Weights of a small GPT-style language model, trained from scratch on English Wikipedia.
Size: 13 layers, width 224, 3 heads of 64 (1 for keys and values), MLP 896 ReLU, vocabulary 819, 7.06M parameters.
Architecture: LayerNorm before each block, biases, tied embeddings, capped logits.
Training: a variant of Adam for these matrices, 5127 steps.
Each number is 128 + 24 x the weight over the matrix's rms, rounded and kept within 0 to 255. Layers, rows and columns count from 0. Numbers have three digits each.

# layer 3 attention output (transposed), 192x224, rms 0.066, rows 44-63,107-127,171-191, columns 0-55
079118120076146059154111136154137148138157194150123096159145134106133099163137111138155120144141076117118078134139188105135125116132098160159134171070147113066126121076
151100119096097180109092105182103100070165154142114135114085129131079113155113109155132149135152113126178132125103132112146124145152139090134103133128136132128155102064
093121124130100169113112148135131133075116153163116150122108135100069103178109104168126118157152072112151097126108134145139152098147125157171137154101140131116134111100
095135140122124135143100136140090101169089120148122122148113140156155121148150128081111138186125086133139154150135117120113145110121153131117180083131148128174159141166
129158164108165111157123165119104131182128131130126101124123087142122146129082198115153124121112132118147181123141127144155103202133135122122077104128151107083091117122
119129140088177088156124111115116140200085085109146108137123113129148119138146140085120132131079155115144155129157107143123148157116108146104128112140149127088115122138
166133124054157106089083102175120126148116153122125139078089109154099127145160121125152152111120097150132122138098178146157103178093110095129150120115169131116148120100
117114098067128118121132101180130138126115136123160137080107140154104118153151101137121141161101135126139146128100107070153081139119137101129118105133144136104168128048
141129116136123102109113145096169123131184139160136131111112108157138114163085192194129108111144112132098156140136139151134129158103143135146123138074076095112137130100
123113136165099134137144140129152129096144129128115094190138165123115134095130142147119097119138176143139089110145143128097151095147119152129091132119140129123083139164
131118129136138172139073152168114125149127140145106102122088164152092116169110125089093141163135047112163148142116149090138093125131104088123138098141153091124109146137
137154128113154132115077143122121152180076132133136174113119113127129107158116143091129148159115049130143137156140138151126130108113128111124203105150164126140157121166
175109130105091099126070114140126125131128097107151178165114102168123128081187150122139145124127177152135160133129148138128136150107165128119073111141161142177161131166
165098122141084177115161084104149140114166170144122116115150112094185134106107124157122128080143130136102148132139112120142135103127132087139128122102102125179145127092
112134140121112106142136141139137137119107094128135113171127139114117126110144112132127106137128163123155108108130126147111154096149114182119124137166167138113098130170
132130134114130083176168129161129153157155102108144088156179126082149141048144116082096131130102167135155138113147149109113106122153099140090113105154147112137079131158
170137142116132169119102125110106160162097093120131200104107125152139140170109109106109139160133093102148144148129069157148148104107186092134166084160135159162159118144
141135131114120148132065115138113124151081111115133151104075109178131122169143134102121152166126084097139149155126099135142149145110167101132136088135157137153189119106
101120129087127117122109110147136126066108145136131122138115128072099099135178070149141119119129127161142109122132178119137180112119100139122161149111138124081136111146
167133141137133140145115142123135125139125114155103155127121136082144136144152087117092106146126081132147135134133155126105160077105125148127151132128113097144122128200
092123104147085157155161132097133092148150135150154133128117143126117137127113131124149134147132114085122123119143074122123121120127136141117100124127151124148180128125
094145121071117080130112134166115112139139132130117100131099167128138099164131142145117106121120099110143073122169160096151145120124141164143135127086167123094136119107
127126145124107129158102119109153104058147146098109167130130122164138116150071153160132121115145099145123146128121113103109149180154145125130114112135120142086140132119
098123133153105149142098149083158104077140139130122126097119117168122134174084143145139117129151090115101106128144115120119150110135136157139130113118165141100141130127
069122134147115081184081115117114114127140157115136144165141150160124125102164173115128134176127100144122158131101087107117149118132118188097162123100149134199166140178
116127126108164125135088126125096150189122146143097089135152143095098133119108156142140130155105091106146156120126124159133129148153132098145119149110143125130099115132
132119121082151093135132101147069143172115110120147078145152127087112131104179096103106149129115153124150151120119094138120128132128103139113128133114170133140125132117
136140129051181066102091113152118149127120132091102131130132148151131101127153130139137124127112108174144136111092173116142126182110099172099150124125157138119113132131
116127134032144102158150145181111158140134120112152106128125150136125107124137125126112126131108135159151161117093092099134117126105122131125085098122141145128159133054
117127111136109101094115137122125150139157125191108118134096148136113105186114150140153129135128116118116141143142180166159132137109156107153126113130102074150149107085
158125131162097126088131105098152111077134130139136145127118096176134142154121142138095124095156134129119091132170156116105130142147133123128130122134145135104114151165
122108131145155119140086126138108123112190121118104108128143163154141110127103157133114125135126078141153176120105129089131137144133120129134167104113165131131098119149
091123114139185086129076096115117144136129132100115149161199132121141114111124155126112139154117102156112141119090131133104133150138120163108190154134154129151110135185
180126119100098083160062136134123144131114141108126194171117118160130135083179141120142144141135160158136149134127106147126124146124121146071090143154120124175175136149
176126160130097161137170105137158143125135112148132169134110126095158109135116127148124120098100135146138115147137143125138146118129136090136137105116085094153138111079
135131124110104124163112122114150102112117124117163098126136091143112161108121118133107124132139148111115095127159106119093141105150104162124124147121165158112130156157
174133123086134110147151108185125138169109104109154116136135126079122139045165113133082129133106122132161125125141159138115102129154113121123137144083132128112084130137
128105125144133153192107126120121144154166143117135160138154125161111134081097119111121137170155145107117159114095077139109126106138147125112131133145135135203131135154
100109124131150100174065102120114131142151147101124139128148125180131110104129166122123134157098113129128170126084081119111164143141132160104146124135156131189145143131
139132131101099125132096124117125102050126127112130139107109109132125114163145122142126112086122115173127141135174137102125165121119129158135162109098136148104153137154
177124121163102165131122115120124108143144127154108152082110130127134138139164119113121127144136128114115163142138140112132150076113127161122175134104135129174130125191
139118111137097158145126153160124099181123147145112138126115149122115111125124113132157119125136145139130122118125122149167092164113124112110124135111122104133165102121
127154130098116148139128129096156140152161131158126138103103080131123140131103107145139112123079122134177094144177121129145129136101093130120164153108125122152146086151
131125145109144109108118149133121135140108131141198148141076192149176094098128135143060126148134123094111179135130164143167110135150141096118115099095148110127143121122
113135121127147144166100156144114132136117153124127136127116166130098117113114122140150103159116140136105127133119168160137106090144097134115130116114127097157087111131
149117081116099133114101120118139090132160135145084148125152099121091136174149114100199146111111107150144115124180097107179105128117128149140125130147135099130146115105
109119132114125140151148135101122122118127153134166120104133150146149119117102138144097119146101131107122115111106120067087143117148111104119143105112121161108123122131
164096152110115133140175125130128144136135123121138123106114091139116091141111105126135142117097166145160100111125144118128164120126069120125114120131112122106110103156
118116149116119083076160130111106149132173144118170109139106124150135090143116140135105153093141118134158148124142126120125181122126110166149136118138153156114159123116
174103130102126127116132117162106131142155103137158149113089092133069099124112124117161151114123176172154132097130160123136124139119091133137136133152152108130109097132
165121120158128111115122136128125121071145091137125101156163102125133111136136139145125129107144119144146101119104093081091184119094142132124124116138114168081134106113
154174147147123126135098129150169112081092107139095123160129123106163170118165127123087106165158094095114132146132108119133117154120225118115096117107114121126136160099
164110110121116122147092100135124107106100107123130157143119143150125133126147147108124133138145123115112139099139132096171124161139134087140126083119125090120087148112
116127099114107114121143108088080107170140141124150157143131128156134120146136116129113148095107123118153124135183108147179130127097093137139130142136146126140143122150
111140160116114099074162132132136141103134149134160114138089119127188127110138140115069153108149124113139143144134142116140154142126157135120110115127143196107205130138
129135181139142109119073077132164145113112095114119133135113129104157165149132127090119130115161106111086145123136104132119133166147160131111146124150150126140128133107
104142130122143136160108157135145134187073167135125140130096145151112103113112102151139104147094165132098113149130182165159086091141076133102122126109126112146093136162
117146141127124112121103132113169133111117106143124140107098111146115167123153121128128116165131121117126117149168114113155087141134164094130124120130131104108133164124
097132136128129136119122088125107107165133168124139104138107145139127160113117134116143147108139150096104134127135111160126132165138145142098154120146167142168150137126
120113111111143116136136118115125095172172159114110098105140141158117130135114145097153138109114148118118143123156109115170118154159118164110129119158133119159146125120
133119172086121109163105115130154172130131117117156165108091111133101118127120119127100121122097138167119145145112199092140148095149065127124162097098090111103054105179
115127123141136114170082106116147115155101137132115134120145142105160135138152156109112112157138123125055117145115118093113121102142145131125125109094109122128115157133
# layer 3 attention value, 64x224, rms 0.0693, rows 44-63, columns 0-55
154138144148119121069147147113120128137131139098116140112126103137136139135147159114113124109139129162120148123088064157184105141129139114133135148148079130151155129138
153133114182149114144127132085102160137118144180129096144137109119115139104127105114085129164144121157123126138125134174133139131118134152142113160134132179124107126158
173134109118164088110142137142134124159119095113124123171128108100137137135132125121104126161112160143132153128156133148104110130123131102122143146141092142133123137147
161121121145160157112159151123133117129135122124118088121142123106128133073185110147145124094116154083119129134142174144154130138132130076118055145114077108123126133104
114129128100063121164121118127162159110108118096136159134123132155138128152136102113139134121097143131132086132155125107113152112107139117152166167133135142159123138112
079130122144070170164100164146142148123145125138133171087109130124150127146130152137144128100101121121126108118120149081124100135125131113111153113139075139133121136104
081129124207097106150167143102115167110142136151128110151128105098142142132123094119087117114167142101122126116122126175125137126122132118108103141150100161128181132126
105120155201096079116105157098095154109148189221117108105141092137153135134131136122081123147136141087150114118081139158137163145133142163140157121136087150141107134182
063129131096128171112135111115141123147088146139142132144102146148138119102113089124172126144112183127134146123135094082141123128127131168106147119086170114135122131144
112132135134158164100124130135145126146104096087153123174113156093092122123118111133170138122115123150112143127104117149175116107138129135159165107118151095098153114128
122115131111123096151156141086157125119102187165136140145147090104084126108143084110154128127105172079118100124102133137118146144117139138116133149139128135133165130134
126120135137098140142198175124158119105144116115127135115136126100127127111150073140149119117143126116129104125170127100119131142126118102103083113143088118134159143088
114127151150160149133187136126086128116155067134140090133161147101126137130108114141073114118157082125133156115094120157125139128120133122167098126107118105113106132118
111132145109150151114104158112116108108126188147146077131124106170093117110116121150126140164120140126156150139106119112125133145124138169119127120115172137094106133153
149132114142122137133148138147158113132148072056117146116150149096153127167177166138135124143137080146109143138155095132122117111134125088148140141163080150138129126100
125127142172107126137097119142142138123115127102121168142127161156121136192122128137116127058139100138103105131135128141151169107139123126128118132131137143104143130125
131139111086116087111159144086111113091127109143128076142129116101141129171108140135122124148139113157149131139105184107107141138120114143178122168120095133142119124109
149134138105091119100138167099138126109131138175118101155155130077098132117134107135129123134157123134134078125112182129108138137098127101193109158149082148153114124133
103136164148131139113169147151158132174161097161128080140120124128147134110118136108125128167082120108125122119127124181097085137111122079113120125184139137157157105102
098126139099142132164129128155139119128123105125129105151168151099110123117106136143174124126112100155139134132158118155096096138125126048100126144154142145151112118076
# layer 3 MLP up, 896x224, rms 0.0712, rows 0-80, columns 0-55
162132153153081102153135141099192179110131068094136092200136093123124142101168181144109110147105083121152081111108106083065165142102128105110131125143104158056155100131
130130120144132148131106115132134144127137120136137110127106113127119145126125140152142128143134137135122128134140144127122130129149130127137129115140128115119114122126
168113155177138170117090067101136130106112146116136086126102162096118145124120133141098099117142056188114126147171118135085061189132109141114081130142087166069113119076
102139107151116135151094158138106116105119126120102139161097199098104134112088106125176101167143124102108119153163117128120131095131120141117129104121136136124166157139
138126139137133152120114148133141142106127113126152130143120132109120148120122140136162129142131132129114127137131124129125130128126113138147122102133125141113143116105
143111130101172078142110091180107112136181106113116108168084111110092127167159113138127124178151166162120088142157154078105121151139137127190159123140065109102090136109
163112133105093237151147128132114154086153169085152135111123068132134143153113154120148137109155109160122105130122087130116147194103113143163090097170098155101135088113
133106122137122131132132132138150139119126122145146126130141128150135145127132126142128135128133134133132123134118132124105125131131127122125141111123132132124139135144
121119135118168134134129108118133141128130112136151110124124129127123132124118124149149132138117131127118134127120111114126129126114121127120123104130141111112132126129
126114139118137154112118124136125131119129130143147123133082118122135130141113128154139130117129130153125116139148115123134127142140121142132106114136131122117127128125
109117124124139134120133121135124130126144135146136129144122127122129126124132131125139121130128130138123126143139129126128125145127114131124121119135137135119132109126
157132159129170109095154130077092155126117054113179117143121114131169147110141129125130108181107179101120066133153122190119117118125111159143158110132142101160130140178
141128122141135133118120132123128142110134124123126106134130123129130137136131144125130129143122130151118117127126117124140128127139113124136129123136131124120122123128
145111137150086146097057090142122161115112150132130158105101118161114132165101145151159145107135087141129133121107105148174163123133123119141171133148101145127139134088
136099124141109135115078118120137125122108117138135131150096141141114134128122133138141132142126124134103123153141120126148122158126101128178127104113133120107131105140
121104128138127135112098139123152135114131133151140129123128141105136143144127109157128156141120119145125108161126136141143120134125117119143126116129128132107135123117
108126132132176113107131051119095145129164091149147065152127145114159132108141091125134123111131144167131157129161119119092148106124123139114112119116149125105103158133
168127114175163131102140141151141166117167126116122147183166150067153120097111145175184112159150167146135136111122093125107131103135123122139152147159099131132130115151
100099113197079175173107135122151135068130058184140122108129154114089125130155127155139131136130150114158124127112075128092140129116104149098142105150095107133206066169
143113134115124124122107096128148136125139092116145124144140128123119142129140127155128133172112134139109119144122130109139124137122101122142155105141131124135144119116
135107169165169113155138086156133093151107172109133131140045102110115148106154085139141139122092149133095127147161139137105119154163142187118171145152128172061126117117
119118131156137112129092113116146133101119128141144110133106131133122133144095135134139149162124115127115121128129147118140131137117128111133136117129121139098119109121
122114200156144195184114075151126108105180136105166094094055135140154134190115137184121132120145133253087132148155101116083122141132103130152091114143052135077073129047
128132074120129120145133110127147118073112095149157142101106139117067129152155154117188116121083167117136079125114131115115150150130097155131161102151116097060136121075
165131128146128117150119081152168138122122102122178077128117142137207133084135150142113140134093177149147095119139132129147046145146096126122102113130106049143119109157
108142072158111205108105118131150127091104136166131128122059187108095137121103102143131118124140188152092078123203128168140120124114114148119147120107090126152116118155
054117153219202106195111148158161133090140158174138088124146082147132124176071180104156146095151135123153151105125099107058093138103124143122145109144147113068149165140
139099129131142113118109132152126153130117137123131105134130146114126145132112138132153126139141132113140110121149130132126135141116110128127115135141135131124120140121
157108173110104185123092131188165126101165096117139105112086151135090134188103137145105118155129091133122127131121166079142110134135129138083099051125133124099081093117
121130132131144120106124118128134120123129132126127111135129130120117126136137137137144147150131126132118117132153131116131111151108103121145129119139113134124149097133
134114128135160123108101125138129140117156123125152119123123129116143142137120183136144128146131138138132097138134104117134097125116119119121123111114126092126134127126
121110122125139114136138098121149148117147129138141119148132143133134135126133125146132125152118120129123104145117141115130117126119123119158142100125130124129146123135
139108138144144128148126115122133147122144116135153121132117135135136144121122130133134122134132117126130120127131126113130122145134111129130132133130122130105127133129
124115142123115117122100109129122131130129129139136101143084135126133157138110121144127148122119127138112118128145122111131134134123101117137128123129125132124134118121
088124160175119164152069069094201108116142147134152137106118134170190148150039173154137148122078076103109122121151073122069077167118146117096123081120161113080162100143
096141158156108102143113162194112202062151110134124045133099187168151132099161176151180093089131130121144135113217166173107061107137116130143146130146039051041116138109
138123133122131114132117127099146139107138124152143080148122148127119145141112127139111151133120090141102113147135128131141084182113094130126138111138132107128141103128
136138145151120107132110113133127167076141138095124148084134107159112144131132108144125148135139156118125090140142116125075122164129131166140145128145120085084131122081
111111123152133116120128112129161132101164132136152101157115135125147149121111149136146126145120142146140129141140112129125113158126109118111126123153128095110126109127
136119157146088195110130118093160131056124100124124148170085126141072125151134127138118136116134108170122077136139110119176141101129123135143081122192146156130167153161
137109123189161124141136116151132149155140149139122107141160114145117129132129158130113150130129120135098114126090084124160092165117111071129104122120100146110130121068
204107168135145146117126121101170121075144162187145128155140091148092159142159154160150125102105101128127101142137113142114169174115132072117123111108113147129132092107
138105146136123127126123137137139133119131125146141124144101132116135145148118117140145128149132119121146113149147132114121137144107109124135138132156107134129140118137
174140157162110183140127146149196090103139139120150123128145128131122128162144167215143138165111097109132095104120151108141106115134118114082126123118070136024077147158
175137153141102123131113096096121149133106174186141141106107112081125129095135104107104129142164178115089118184115121146140125161125123142100136120122122130134155131183
128089118124116121121128121134112133103137117149139114118108148129135135132107118141123125153115126138113126164144115128125113141151119117128138123146129117134128140119
113118134123128138114118123133136137109134119145158122142116129125124147142143140144142142145129098133129118133135131114129129132128127119127134116127122126125131115123
097130101129094140151126060135102133081225134159121098115066109150121149133081176110155146107132065141121120122121150052081109149123119111171122120168123127126116122118
109124053169086135110122148117100095112165140141132135160143135131147139140163095118085121137115117121130061139125134157149081100109114146113131111142122125138142139141
124101126129145118121137139110127131098129133142159123145126141127127142115101161145169128126138127133131114127125111130132112151138115140126116123153104135109131141134
135109132145116143111110113112165131118114129134163106130081149118122154137120157138140126134119113122107097129145129115144136136111094113121122111120128134137148128131
160128074124172080060167120109104140104199049128143109150105168150181126101152097097101100151140150116123088150142161108082127106113123104176150112152146143046143117093
126131132132126117133129125124142143134145131129133119115115134124130144121134143151146124140121139134129111136133124134115130145139110134125128127130122134122136126134
163103185165130102159159143122184135121147132128140101099143113126169160082132182180120125138124113126140116122126130073077126166149112126131076105136115130070144078153
082154168117133174141041124160135118130136121133106132083062118076104147203078104112101116130129081111107124137127147140089142112116127091065150082135169133133161090090
199131123155159142118136135179111138121146074135150152108115105137139133105166147109138127163087160128125097138189147150128093126117128077113116120121147085105166071159
133127121126136119138120105116147150111134142149157104122126129110127152152120124129135149123130134128133122140125127111134122137143121129129134136138132104120124115118
113135137185066229111057109166119162119118090227154093136115214089102137145092106170087146107125193133102088144153145116154126136134106053143078081134123109123115100172
118126081182103180113015098143197152095152114140158143149089103147078132155113151165160114119139145120126154136185112061128137125129129056144159104113099068125128122123
087105087136103130065053119092144115144155060113140146087143140070081135140136159119102139170174077112126073155137155164162084102139120112115136117144143102133123110162
122111133134130130120131136137131135128128121136131135139130116136137135130129141132145140141123124120124109134146122125125128136139131117129137128140125121105134124132
102101127130115120135119117110119172097144136153135084125107111136126134142116160125147119135105132135162104142127094126113137178122102118145130132153116125111119120103
172134124163200062108048098200172177066120118192132103182113099132101153100172178105122140119144175073131096129137144068109150158134117127139121086164075132058108160148
127100117125109172108085084093120179118090139158137171173068152058115129179128104127115146186128092148140110159138132107132191149113124141153116126115139163135133128158
146126131146143130126106130122119159113140135144137133141110124112137136122130126145134145131133118139129105139127115105118133148147111132128137121127120130120139117133
104122119107121098156143171092210112102119154175129100172139125097077150154139082148147152155111182128148130124130079113132127138132103132118131091138082143122121125144
076112117117111198147136125098176123023122139146126139138103151102112130164150103130123119128108129121090070150124145098097147149102124110192120108152122162156117115149
118130141142123138130110102142120130120153098133124107134116118113132134128132125148141124141123141142130109143121131120129112130131131126129137117124112122104150124136
068115157183141101202120105137120188137200101160120126091151143160202137164060114118149132115060121117116140122147099137130093181110111075108145129113071146106117111102
109130114142146138140101148143098142058154115150136062184138127121140143199140198131119125162168155106096158118104144111102096145083100093130100133140133074128083116103
133142140137161116179094157154118141142121078124123099167147149122132131093143188135090124146134132150127124130095121165100115089142108157152106124145129085131114131154
128115117138135132118112114136132133124127125127137129136109132114132129139134138137136128147114130135118124139133141128117120159129107120138143132138131124127124112144
089036181155115101136116167141186105125121080137131128127170114122114163153144197186146117125113133084145107200152102040127135137101124154085080110104109160116199069145
129126126147141127134116116126140136109122134134131125124114125136133152129139148160138140150137143119131116132126120106132128136148098117144160122122130124126126120131
071127127188097121136067115082177105085145103148127145143103172095113135147126159112108116134122090068144138127111101129096135122155131132127163129120074119060108123135
143128187121148164171116127111116124113140129185180116086135087200163126160110154129147145164123070113141096129151090149048155226138108132091136128089129166106109101060
131129103156176092063096122150123158048167147102128080136135090120108130136122160141147130137171172119122092131207131071125149144142132152133203120126067149132125148183
125121111109121150112131096119126129133135116131132102106077190087117150118140106134106131148105113195116121133140141138097098129130115101076122116147100156149134101143
127122122122144117131118123145131144115128130138132130128112125110132125122131129130126132125129126123136127130121122136112110138129111120129133122130132131128126115141
083092137114135137193100134114171120116158093091140069133135115104130142110156144127202112092105133128151119177133105101074164112138121145050137106086140176071165070161
139119128136143123134110117118159122127128129133158132137120116100123137124122137145137143131130130133132123120126120104136090143118106107143133108142135117113125118136
# layer 3 MLP down (transposed), 896x224, rms 0.0654, rows 0-80, columns 0-55
129127134159140104136121145159071073086088063122078168140164138130092132173109096160100156156157070159154194122111199128141117139176172130168185135114121137147060108148
127127138124134130133141124123143135135131135138137137121126125111134123118124132125135128142133140131126140127126131126118118112130142129133123130122123133117135123124
133139186118166066122137141115058130130134166171104058203131145121172158123119156168145123110086119112162065149142119126165117197097148131096096115204181162097135098116
144153126162159091115125070099124118108143136100110115148100097161091143120112115133134135134171117110117120109159128142132131106124140135145148162147108115093124167074
140125091122138104144138145138115132148156130127136114124125113133117138116127133120095129126129135128129162119128134110130113098130114133124133133121141134127130121117
171122098159130104108188122101111159103114163098124115146122126136175117072121128141098117096150143189143134157164166135197135199097135133139118113100083123131130099148
101105140109117188147119134113142128131141133073203123108138138184147156141193127153093120094064118098087115111155139128118131120133151087096120145097096114140102121142
132129131120131127126130147127118128128119127128131132129125129120128127130128132131132126131118130127128140130127130126129121125132130129129129127127129134125124129120
112127142140134119131119122137141140132124115141144135125125128128126118131123119132142131140118120128126133143127144116120137128125122128134119123111127123128146133134
131126118117127137133126137153134127123124130132130125142134123143139131144128138122140116127128139131126112123115105137121129135120119138119124126118138130146129132131
136129125129138126125129134120128118127120127128131122128122129128133126122127128132131127129124132130131131128118130126129129132129124131129130127127125131130126123126
156118136131156121127160136101095110112147135143158101107103130063202162154131138115133115160177137089122120120173149113121113136115083140109128104170125129136111140165
128132123128128127127128131130128128129133130129125130128130134126131127130124131128128126132127130131126130130127128131126127129129139126129124126126128129128130126131
114098137142141124120193129151114091128144134130120124165095132125129125123140128081138121133099172104110148130110089150128129143111128171101117117148137148185107122180
137124127114140128126146128134109118138146131159145108128131133120119144127123131115117125115156139113119146123106136127129140134123129118089113129148144151109118110122
131137129122119140150117148135137110129139136131107124125131119107126121113134121131127124118121130132128145129136143135127131132136122150129140135133130124131120129109
113129065053143122139084154099132127111081122165134117117102149101173115148128081122167133086109160128096188136148059137188182129128117186158130143076156142134104168150
126128103048146095126116151160125162171107127103136126082140158134151064152169136100135126139104099110137150145128146150140113149129134102139156105141133152122137099121
150152079161113116118146171150119143106139125104162200082145100145097149100122133122150108089205061098183143104159126193114132161124121184141113211078150124064136087126
120123124121106137108109135128163120125126141129119131132121149130131151137120132130148124133132120115128133134159125133133144144137109127089141127125128118144114114120
159138144153117094146125131098062124114126166104133164121123124059143156116161140106141144023103087112115133138077235151166136119129133119140156163156111179086135121161
124120121119117138114142121121118108127113139133128126130129123128111129121127130135133130126131123135125129119133140117108123133139134123127119108113143127135109133121
111118156125084086126152144164148051144146111092102146094088089167206153143174135097116118115104176122135147122130142133111117139129102122073145139145096067134114146111
115110107064174109148163097131146037123101142160172114112170152095129138116132091116225133055095150094125150146157109173157173120131065164122142125114151118072144132124
122125122182103169149134138159204134190080102106117141082096118118068151111145177150120121089128128120148098133131157115153159162137171149121124082174109123117048090157
152156089134237134089132178172138138150115127092143102129118165118139117136180104146093124083076098103126105104139142120101082132124115141101138143115133093177084137129
159116075117153151099096129123102166135082137120115091154149132138130118141119113110202125107199115175138097131125110116088134142162135117096119155116150146123108156137
144123145110135128118139133135137120138109148125129122125133127120130143117134134122123132130126119134123131118124127126126124133112118124121148138146140149128144130119
145125082113129072161149145123118132145099137117062110139188113112091160097146119095111121145153126061109137154110168124119092164134129116169133151091090160130119135172
113127131126124130131122128134124121142129138136133127118142136127130131123137145139126126116111147134129128118131122133126114118133137126123134127145109124134122123122
115124128121149156122113144136109127114133136130131128096124125137133149152108110112129130148140136130125133125128130147118136122133134134100139112118129124134125138137
115139128138123129120129158127134114129120134126120150127133130134116120110111140146137117137115122130143131137120138128124135133129124137124125144110111124120128138103
123130129120132131126139128133127116123142116139144133138129140139112116130129122128124129115137138142127142128120126124144130138124119129125108126125126142140120134122
128130112143120142130138119120128130132146133119118129125129106128123150122125140124116107139139116132135140133128121133128127115138112134142123145139130126103123131122
119123110143115134096072106134130135159112104174160139120111196142135141104061155143121140173169118142130113147150168093109092116101127127150116112108170121156112113127
109126115157130206139120171172139113139142128107154094166141159189161166083132135101161104137092132134115232112219097151126120110132128134079065150082156147078170128138
135139137108140129110126125136110131125115118129148113128133144134126130122131148128123133131125122142155160134130157123132129118138105143092132143131137113135106127122
131106091110154151118151128099114120081087195062141122101063157122165157130135138101105129124119080072122137151129109152138154138136146114177109175099147122117131145072
117136119123119141126141151130115134140127116155147123130129130100155129114162123121135123156115159141139127121131126143128109133133147137118139118125112123136123123123
177120123107160088105132107122088122099121144128139119105130160102138128097096134132170131134142183104134155116127120159154113185139124123122092110123198124160119142159
164118125122127153132145123162101097138153153137124136132143125140139139109141150153050120104099116135119132116086131119177137174133142113153116144103156201086107130128
182146136112109177109138158117089083145136141142131147039096090088137118155138151160061108168115164115124123145146122146133115121116157091089176116099073101160126145117
136121132101133128122136168148122110147115116123151136127132131117142098117132134130151123119121153129136143126125131126123125126139133137123136132127145126121125130120
157117113162096149132140153110140091117129129137137138144146144137191130114164130135174121127102149102111139126133180143088145124150179087093126096120119148159069109150
124113124158151118132081120118135145147133146126139142117125146131127126093119145157131128098096108132118118140106168109126126117140115114171115142100131127118119107126
133126142122127130121118129136123125129122101125133125103132128128124121122125131126117134118118117117122143133118139137128127128123138132129128120127149136149133130140
135142140135122126110128136133125125123123117122131131122124125134115130132135117122110124128107131123129140132138140137123133111126126120127142139130129144137124129138
127125058163149112125090133131082109071152131169113116158080144099145103147153128109096125123149092125149131124140117110132119179182145137168097105125141116123128119175
095126094116092140116164139121093080096155071204140145153165100157112150130177169155113122138168119140113121137084147158120066133117158151141172103100139159138134137145
126114142155125120133125138138117104150127122114119133092135115107146134140139137125128122137142144135128138135131127118135133109134135104121169141140139125135131143132
132130162134129126128130143124104090106124129113120141119145136100125135156100091109130129171129148133126116145130152130148109129133137118118135129123126143150143147142
149127126081133167149121169176124174149091122158154146167085168133099097088174163134142119145139118136068153141130094124086192141111135134152111119114134142129125125161
124131128126128130133128131133131129125126124130135130128129131129124123122129125127127133124122131126126131129125122129126126129130132128129132125122128120126125131130
130155110133125199101096132105119151094053188112079161151098066162128168132134142137108111166117084127107120107157078132162069142120159142093065138103128136124150114161
112119117081139126184121169116080086123103112107125116094138155104061172151148125084101131107167126186110180129120161121072097159149097161118135190125109115142092131112
158120075145099138124112146100138140133105104149141201080129139160129129211098116144138107151163150083124163143114185089181133083148109150180091099106132138082107100112
123113111134122133128125128130125125128132149132133113128118130129126128122115136144137131126141123127130125142127124124127129135131124133122128126127117125138142125136
184137076163232202149195121206087191116114148145157067136181121089124169113065160139178120141136121165146109110112107133152128068137072123111087108139127175131113097093
119109160203112153036075101080125129152088102118153140119128102117087135168093130163130145136162114116134170156038099067107118129124146090124134087080156097182124122110
110104112203128132067113142159150115161105132177132116123127115135142179187200155086167118111168122163090120110121153114131140130117080063134090166125146110127113128126
128125131126126134128122130126120125137122127132132132125130131129126117119127120127126126127131127130126127132130123127125137129130140121113131128134126130126128131123
155130129136164149107138157124112123144132125142117134106130092111152138117147123131133119116131154151122159144149154123142132160121127126106104121159160149138101115122
184118126150193071122077131165080096173155048054103075178084187115197159074141097128112133173131129166149148142216161106117061091111122119097105075170202162123109114199
065123099171118100116095141128102192081135163171134109140144162112136161143124096132113125140129137130145176131109182146201119120134146180120119142096093151133134126166
135138120139126123128130122129126122129116137126104125131123140134123125128121116126135139123131136116125130123115131130139131129131115121123139134143136115129132140129
152133106103112144171116135152098116140145119101150123136127125101144176151096121130135136135137180174138148151073164165090162149092105140155187173138113133165121153175
059108176139101122160109161175109127112142131103104144123185126137159114142131128148079125079165111134109099125092100193138070145146136134096136131135091184147128131129
118109145128127142129127127127135120138128135119120131120125124133125138140137121122126119136118123132123135132113132130131127133121133131132124118130114131119123124124
149103164138155105132155142123114089143120106172125125059160147130122133163087118149161116175109124111098117139086094151113109118115151111101141170133128170156142102092
082138082125079118154107152097116148105127125130120093135122145122153162138093177090163137154120149085151181119076076121135095173124137088138145120136160176159118142164
137108109132094169131117138155142142139088107176141124144149148110132146189106081081160117071101153144149104098181091125134086134125091063121129141152157096134146122125
127121129101140146125125155123142120118123127128124136129129133134111101128116134123132128122124129128123137135130116124132134122127135130123127122116135143137118120124
093122144108074127140105098129090106120209102110100166069135137130069164130145125080101136098206144145160116135137121118159127081114160186163118191063145154161168158169
128105132136131145119131136123127125135114127135138127122161123110142127134139121132130121110118145126124142129126134116140130132128116139127130132135114134116108128124
110116067138157071137097213096148114112106127168064125153121125104125146098171111117123122101141103098085157111164145125139138159146120138081097129115145149138120117124
093113099155117172135206148146148109139109119117156151078201100099183156192166128099198130141123157129126183124102149103133042098154140134191092185101121114137149138129
128128195149105143158115105161108083141150113114135129103072162166116132150074161176121125103158105157182101127135161165107100128148140111062148158117126135113141121118
112158150185109136108104099156161080107176092171133138088132130152136160170106080162109130126132090145144085149109158084094129141138107086153102144164100096132123122142
131121130124132140121147137123129122134120118138136126121119126122124120123118135128124128128137126122123131131120130131128124128137134128130131126113125131137129126129
144130125152101112203091141099154117136097132135174181090177058179080143137141098172144139161168134107128069126161189140157120115104125150085159154036145130117167146124
117126135130135128132127124119127125123125140123152129126128128123121135142117130126134129138137128148128132122139129111128133137115131123131126122121126129125121128139